python train.py --d_model=384 --vocab_size=8192 --init_std_qkv=0.0207 --init_std_o=0.0 --init_std_up=0.0207 --optimizer="muon_variant" --seq_len=1024
Each number is 128 + 32 x the weight over its row's rms, rounded and kept within 0 to 255. Layers, rows and columns count from 0. Numbers have three digits each. The size before them is the row's rms in percent of the matrix's.

# k: layer 4 attention key, 384x384, rms 0.103, rows 179-193, columns 128-191
# q: layer 4 attention query, 384x384, rms 0.0979, rows 180-193, columns 128-191
# v: layer 4 attention value, 384x384, rms 0.0745, rows 160-191, columns 128-191
# o: layer 4 attention output (transposed), 384x384, rms 0.148, rows 160-191, columns 128-191
k179 129:125126134154150161129036190079075156111113136109153152185161101137097158140090099099132136046090190196045139062147095102123092072112138097139139119126172108084127148141132115115135096099070113
q180 135:105182151119148195119115123108158092139108119165179108166104110131113138156144125113151110169119129140137156079116145122074132100090118119118099138163154068175183094155062110094151164113136131
k180 132:128089159129158163142128153146103177166110138133143148133131106136118168122093106135114090153108178151093053085134083137196130115126150131227080134107089126147111135152175172126137153215146144
q181 125:151128166143121147119100148146075118154139152154147140162078205135121104117108091065109126137143185175142097154136104169129140101154188148102119156120197149085085191116175184102104180149158122
k181 130:125132109154120169138130145142123100069136175090195042093120220151086172152146126145200161118145151146108143122149135098136123117143111121157192124161102127161171091122163145188157143143166116
q182 121:121131143094101201138098070207111184122109167093134165134200160170103097099114144063080120158154127139155104150124145138159138153161076130116142120170138124115199111105123096137143128136114139
k182 123:143165065107186155097123161174154083166087103175126096147130104158146143120113155136194134138109190086117093193121137096133145131114140124153135137170133171055157078135143137104160095145170140
q183 119:095105156143098082121121092096115136154108114077158138104073031126140177149110174128114131193182131118138189175192188164165134192103165098067134142209124096159179191178136127106105095104080091
k183 127:130110086128177119139062154077163118175119119206166131118057075085134161120081071144167138223143150118160130136179058115157083099138191120152155168092120119081116093096088072156067219152115157
q184 119:112124052151132111132113120164108147060135067139097115104134109087137119102125087089128120119176203137134116100132132141132086154164070169136078122152148206111124114115120135145170144137087179
k184 128:146154158136169123163168138133144059171078094113113113169131072135146135092163126163123119127105099089147070103120160121118105119141120136147090142093118143059115106123217118044082135155152094
q185 113:124149194143108158124057101152077136119076160123146111079203119144089096116146121113141118179122095157126126135153072159159087198164106125135136162128111105124100167112147106084124168179093087
k185 119:172124130119105116147125152108072116137118144123196169099161201139126136137043118106139103089165192132164114151163139146156163170105148157186111113119075116173081078151109153172180123124091144
q186 122:085115162155087088103087126136121089099086140109081118099091202153139213079143150124125129137105046100143202111155064129088157113119123141151110154180185159158110143135132114152090140177156071
k186 125:175147129138138114170074159147115156133150107094147106127161113146139100082150182087162115139093131077092121112137192182106129129103070131165137097124190131133095116153110118158115136101050144
q187 121:141143119122133120109108152069130119049163102116151043126172119075123125133153131142140122156087147142131130149135161109111081137111106135116134124144167097132061106098104132119105114145179186
k187 131:159056119136204115106132149154170160167135075118173141121112158171085125097130144080157150135179168107081127084172149135090138091113097108132141124142168106150108084145200090116121162169115140
q188 120:080091068085165140150134136114094103112122127155118113142124123139127109124135130063147127188122071143123187106072151117175152078102155178132100169155150149107164122103149116088110121106135160
k188 118:143083100151164090169078102122089125077130174133069097219092161134096081166114170145115162133139130116141122088125089146112191127147060060139121166137182140072113066173133166135147112102113156
q189 119:074061104053158186097105142129098058146110123129209104128120139099118135142171148107124112137135129189138122095146102193110095196106122132146108133140098130158109078138095108192087147145141107
k189 127:150172202100156082178156192127126133110142138142163108148118168108076177128143132118082099159114154109164150071189164141172104159114201155092129119102157135148123131131147157112139088068106101
q190 114:105110162112127193136107115167074128118167125137102145144131126159129145107109130130144132155137150101133171107097190174141125126162137199131117195134114140137145128190171127095122128121038151
k190 121:128090099146126086091086089127111090103122155111155114098095154097142157143125129116069132150115118134150092098120127158122140169127095078111112122104158123038119117078124187092096079098099078
q191 114:099148091141118154111127112047129150143146085087115092146123155125094137161141118149135092093109137086133183155126146136162077148146126135155162138121096111086130145147104068103124163109149099
k191 113:162130161146134104094154095138122161140166159162109085132054101141141117070087145171145154176116155138151176202170122082060191126111074080103147178120141081167132127109198182097076075141101075
v160 112:100162159054127128129146147149167134095125128106093119120173177168134119145096109082128141099163122067136081137099145075108052165126138104128146103125159140090148133169146130089134130135033153
o160 108:084106156121111185130074064142151094163066080121088201047125127142083099119162107105133157177107132148099180148136099147146118121056058164084107149178106097133075108138160129187202166116140109
v161 113:192112128153126146133146109165199118130163127131156119132143073107130185177132114062109070116108177072119138107145111171128159125136149166163186152172055095209168092192129157154182123157102090
o161 109:150096101146121095099165119078061119124098142088149138139127203133138107134146165215174106148173186102069092170159145135158163109175100132105108120117123097097150153183083105153022164086193152
v162 116:091126056140136119117162125143147152178098102121180115094106129222133117122140065184109158097084159167139154131116151158111084139171167132109139095100155190106129156144148145143110121110032144
o162 100:137171153142152126128082117110131116142148151103119140099160156111208112157113104117118166082107104154157140109089117138170139140121151174148048073096107129112163117142196089149145111123134127
v163 114:114147174158100163130099141148124077106120156120098106114106128121140150201174096106114122107143133176131137118119095171099154113104099095109125163132116185126131119110105105173162137181140067
o163 114:147036126128130139159174122059108124165153123206143119096090110101077133135131150083121118120150167126176159127099101088099120109176182162123097183163140155113124195124136098080118133137100147
v164 120:077091058055139151127124130107142158101152164071114139150122122193114104103078133129161156149113124066126142116144071071122159110171092101188107139114203107111152100086170167161134125106075104
o164 110:096155074125094140183151143125105119173106089133136112180138108139147116159141109101150077125150166145150176161109163128106141215100114134137157110140136098121080134147132113132128090146156080
v165 124:179091120173097158139134175141168177124132133124102121123112148129144086205136111185111100102169113172134104166229181126143123163114184095145119104153121188146133055167119124119142163146118096
o165 111:111169161097134081097154051139160130154120107133088168136136079099114152135149173101172094080127155104141090092093158084114133125128083118118076143120140130133175136087130079141124172112062136
v166 120:140113142165100140126114094141103120144125096151116141132110113165115089075186101111165153141142134114129131120123098156081163103107132094147083193122058200143119122119152151195126114116154179
o166 108:045157155136173157133123159103077067130115087106140073104128105075182162133091177145107136121145145116086119195114084129154158164127104133106122168084130059090154201083111122083131139143125155
v167 112:140169143153147131139162096054151084143182097119088143183100115145129149093162153104131211113119170139124041151131015129120132136170110108120071123134107131166112174080113084098136120082083066
o167 104:119177122119136128156155183170104162184124148113132142107154114112144091094123119138151123148129061131128131126146149158181144107129140100182133170099132136069146071104110180147136182117122131
v168 119:159129077120110115135116168166081121201087180127098134123100127172118118171143097082142154130164115150133093149128058117152132181101118141132122154178052152162155095073081157160159166156123126
o168 106:102145119127090104171047153137155096111141069141137099144173143151098134099135067119120097095119137161104095082122130159194092110130151144142074123118168092097109157152117145160124091068092090
v169 112:204102140101149089114121117097148147080085127138203175163109106155115060186108187051163113112158103075137111123112098129106135140110103129118144170157144124146092119130132127162112130127150131
o169 106:137193131130138139113145165126141125147095097088104106138116141128128123091093082196134151096087142143133141092167128104123120087078135106185074142099141108162150133168083087122156094114138139
v170 110:100157071139155149123137088155126150113113105069107098120094156094099171126158117098073166126129100098124198119173153145107075172155137086150058164130162038082120136155133130099130136166094111
o170 097:157126144109107118113129111116129160090092042148092083098133126173124174104144137143131142065146165179155122173168150091146121143145146185103172112082101145121093077074158131163133162099115145
v171 108:102133076199117102137138139145180133121174086051114091133185162132118173165150139152167142124148024149138095125112103106151148144087121123119104148109108084137119114119152089151142121107179138
o171 102:159114121072113145131159099127132121115160139176179116083071106129128112135065083131103125122085098109195113147092188144197144101204066088088152158095137102143106175076164161153121137170094149
v172 117:081159064200116137118137147105066121151142194192189157137146124075126073161119120125172136131151123125116122101097157096161158156178109139081140143077156080156155113128135109168147115140131113
o172 108:122151118109152101163142114093094170090126105134126147141120132116138126126129174134116095109121105126143129088170123203111099099149145150102195080097087114126119106129146141173143110138112122
v173 110:118215115189154124114129099105129117069159173159101170138106131043126198146131139049186127110136134094127131123120140138100133082106132138139103089141167123130128071130109112070140077153119093
o173 109:122100100115129135138080111153144188135057102139079103158138124142113097140107094151140113090131132115102147126087124086103101142156183109106120145141104139065139145097166117164059162107180141
v174 122:126079073125158107125105120080191167079109102111136123155137119068134148140098135134084154105119096119121133129050183074157098158134096152163139127208069146105110076098207119117120095143147166
o174 109:154211124098092134141085157125136066165177146161145190139132143133170136118172093111077101134155115227150127091121153132127172083118141076106097147061182164150130142151083183156085114189100186
v175 110:085110117170145150129158166079072112084167129166071129110129122147104177166121164144209150149076199221114123113124094126111117076084125105109071131152155161137125177139162138075145132113112163
o175 109:175157119115162152143196133093187118109121125121092153095131099150166119147118133072081102065093105115116155131124144100181091205133193147144176163092091158151179087062121130126141178141114082
v176 111:047148156131106093147152136075202191181075175177130125113117139143150116162161121155151140132133117113126127116075173121130099150177145111159179167122124090095099058142102118084115119098145043
o176 108:131170127105150152161169152116132085078148124107105234101088145086139108166088085158086159132116105108096112153198116115108058138156065098132047062183160126121137110141099095157158103106098130
v177 109:193193142137118181129130132140135125090147150050147160128145081170092128106117090051102109127056106151131082124152168114080171161079126191140161175088129200138103151170152151160144124129085143
o177 104:120119166154140134106133116086092129178108135164075100139102148111114166125153118136087150089158068168105131181089134101091095144114152181092171131060108085127103077106147171120099084107084091
v178 106:138176206178118115132163083172171149067110159108120115139124138087130155129087138175064174121101194132134069116153127130151100144152165177121160107106126148110112092139119119073107118130199126
o178 100:190143091132089162145103083115163150067114114138179145086183113166145150110137131115121123208138133114172157189158105102189122074081127106086130133127137083114100108150086106179157170192131150
v179 110:005101128104120101111111197174128075080108173150117119120146155108151137021087149107165107151129117129125171140103108092101121202136096104105184059155121095138152066119114095134109127149125134
o179 093:172155128164150113142094146143101127189113159121205075150148141060167081198180090101139134170135154203197109149140180161133163114213129058127135145092098216146073128154106163136164123176093087
v180 113:042084099051115130136144110078083112111114153129094135115122150134145110118161137062111112100107078124141114139051097139073095184125111096114177133164090098110108077155147121141114132155136127
o180 103:130116178189124158129108122116162133122151142156144135116081210074157133088192065116108151119195109112131170135120099172090091076108161134112132144088133159124124129137166136146162095055122127
v181 111:120073089108145091114141075108136145111136086151132174174146108153126120160127147170077146110111109116123051129088136122116147029147149157134184164130108118167103106174133144163122157143129118
o181 094:093173107141127099156138132128161245155163141082090049155145136161093104091116105109122155090149106126114147103152082148155118132091135142160209118133148125110131209181129138111157153083135159
v182 128:133234121153131125109121168162158098100135141138122107133109126128124121138148131143134130135113088112102060119159158157139096098136101146104180163167141120153105061151097129071102109118144110
o182 099:081124131120154113172170143127197194124160080146172140163120130078119199152118157113113142184148139109077128118143083145114102126174104096155133152095110116180147119141119109201145177184129128
v183 121:159129090094150181142112060089095101132075033092229099114124115054124142143108136089178118139135165123130147133118164147059112096126129135151102065135057160164147148104118113182153127110145163
o183 109:194176218105143128110131147101098182118115118110152135093126146120106166128158105189142105106103127143105177111080144088103096156089144147107130109096139081044119136127124162135114123112146138
v184 116:101063120140131130134140144139063160146174148169103118109179151037131146127138107190120185114078164117115070119102126167150140005144138159082170132110076121119143169115180063146155149120130095
o184 109:140083125157206104124084202124126094089097132117127160086174115180105161151178130181114091178140128115160189180110067166120128077101147005186115158139100103157081076139164138129126096129141123
v185 111:097083164143117130122106191104162101114177194070123141127141138070117064098168107120143165149156169090125107166113083145151101131097153219169145091124148101137125232142113144111123154111092131
o185 105:141189140081092133086103137161074112124108048131123102160099097176117124131137147127170116067157079106160113122088143133133165103124137049124143138071120166100110160130145110126127136080090133
v186 122:102149191156103170113104132140046134136074194134075140124124125197114154157095115152154069149107072180137162128118115200137159121137188204067141108152094164165131133184149151107156150161109150
o186 105:092160117151085131139108068099164117139153115130155107137107168085045076160161054126063126163149162068105088144152181105073146080072154126150117101115128140074124182081102122092165138097157108
v187 119:142118141092136191125132173125141137140111190181083183116161143076114042094120147097105100097075149152133187132157086150114122123100144153143083156174141104123120131176130166139146121158158100
o187 092:103109103123110130083114153040189071150118087082128059107143176135122150137095070094126134159132076087174153143093152141116140161167099142123157123108098126141164121162143066123092161127109038
v188 114:107134142255145127128095084106177128176078093117100143132165152186128109178116136154086120125148103191131108136136105108152119198145086112159147142125132195096119100112130110123164165155133106
o188 107:120176134118148117187061104197091123141152117146076136129122098124155076072087155131101138090138187117131096079119134141136152115111150104111147192156087160131104181112178135068130138085124107
v189 104:128138143161134149146100163147104130096089129220128094107131126163126088145193103107152106128128156103157096153079166180140099139178117199090111145153069114135109121202107133087127115122128112
o189 104:155094082122121102070079195046201162094141154166122093114112168170166158148106159152142107124131137053106179122129126090107080108081112102145082169170148112123157149142111178151170161093109165
v190 114:127098169037143122130127109042079083138129208126099097107125120113144187151132137092183165142119150152128190137142165083071170164072068151115137118163140124076105144148146120132139130130106126
o190 108:141145113120166152122124149080111124114096118125119104165113069137162119084110083111115181073119078179083105160087229051130159133085165058120194113150143133108152126123135166205091140121118193
v191 111:153110038102110093131106146140081131127137126155075120116116148132164132124151105108140111150144206117132202155184163120082124141151161083141148156163134095104097153131171118147137109132143079
o191 104:147126096126124120177129144132148111057126136095131171166079121065108177106105174135071136161185099125090134133106113085185081146170125074128159157169138123124104118198152128153105104100160142
q192 089:193164173105139125116195174091119120120061125123076094148113129143144135108162178154130147136186136103096117176112056117155142123077144148067144081088140114117151156075076127137140097099135135
k192 089:129110131110129055110130152120109124117107111137101109130165140134143121099202156116165156129121171098145151164156101150164103158164185090171155140136054158130091161129133072139139148131146084
q193 092:164125105119135140133146158118114132129140096134128101125152088117157134092109179177121154155149158148122021123109136148146156152114114123148084106116137161066135158158068149129139138144114124
k193 088:150163162133142152146160157053097130112142080102109155102114116099167122168072131137106155097107138119096166166127156222131109112158105184114175160131157098118178108126067188102086144111141087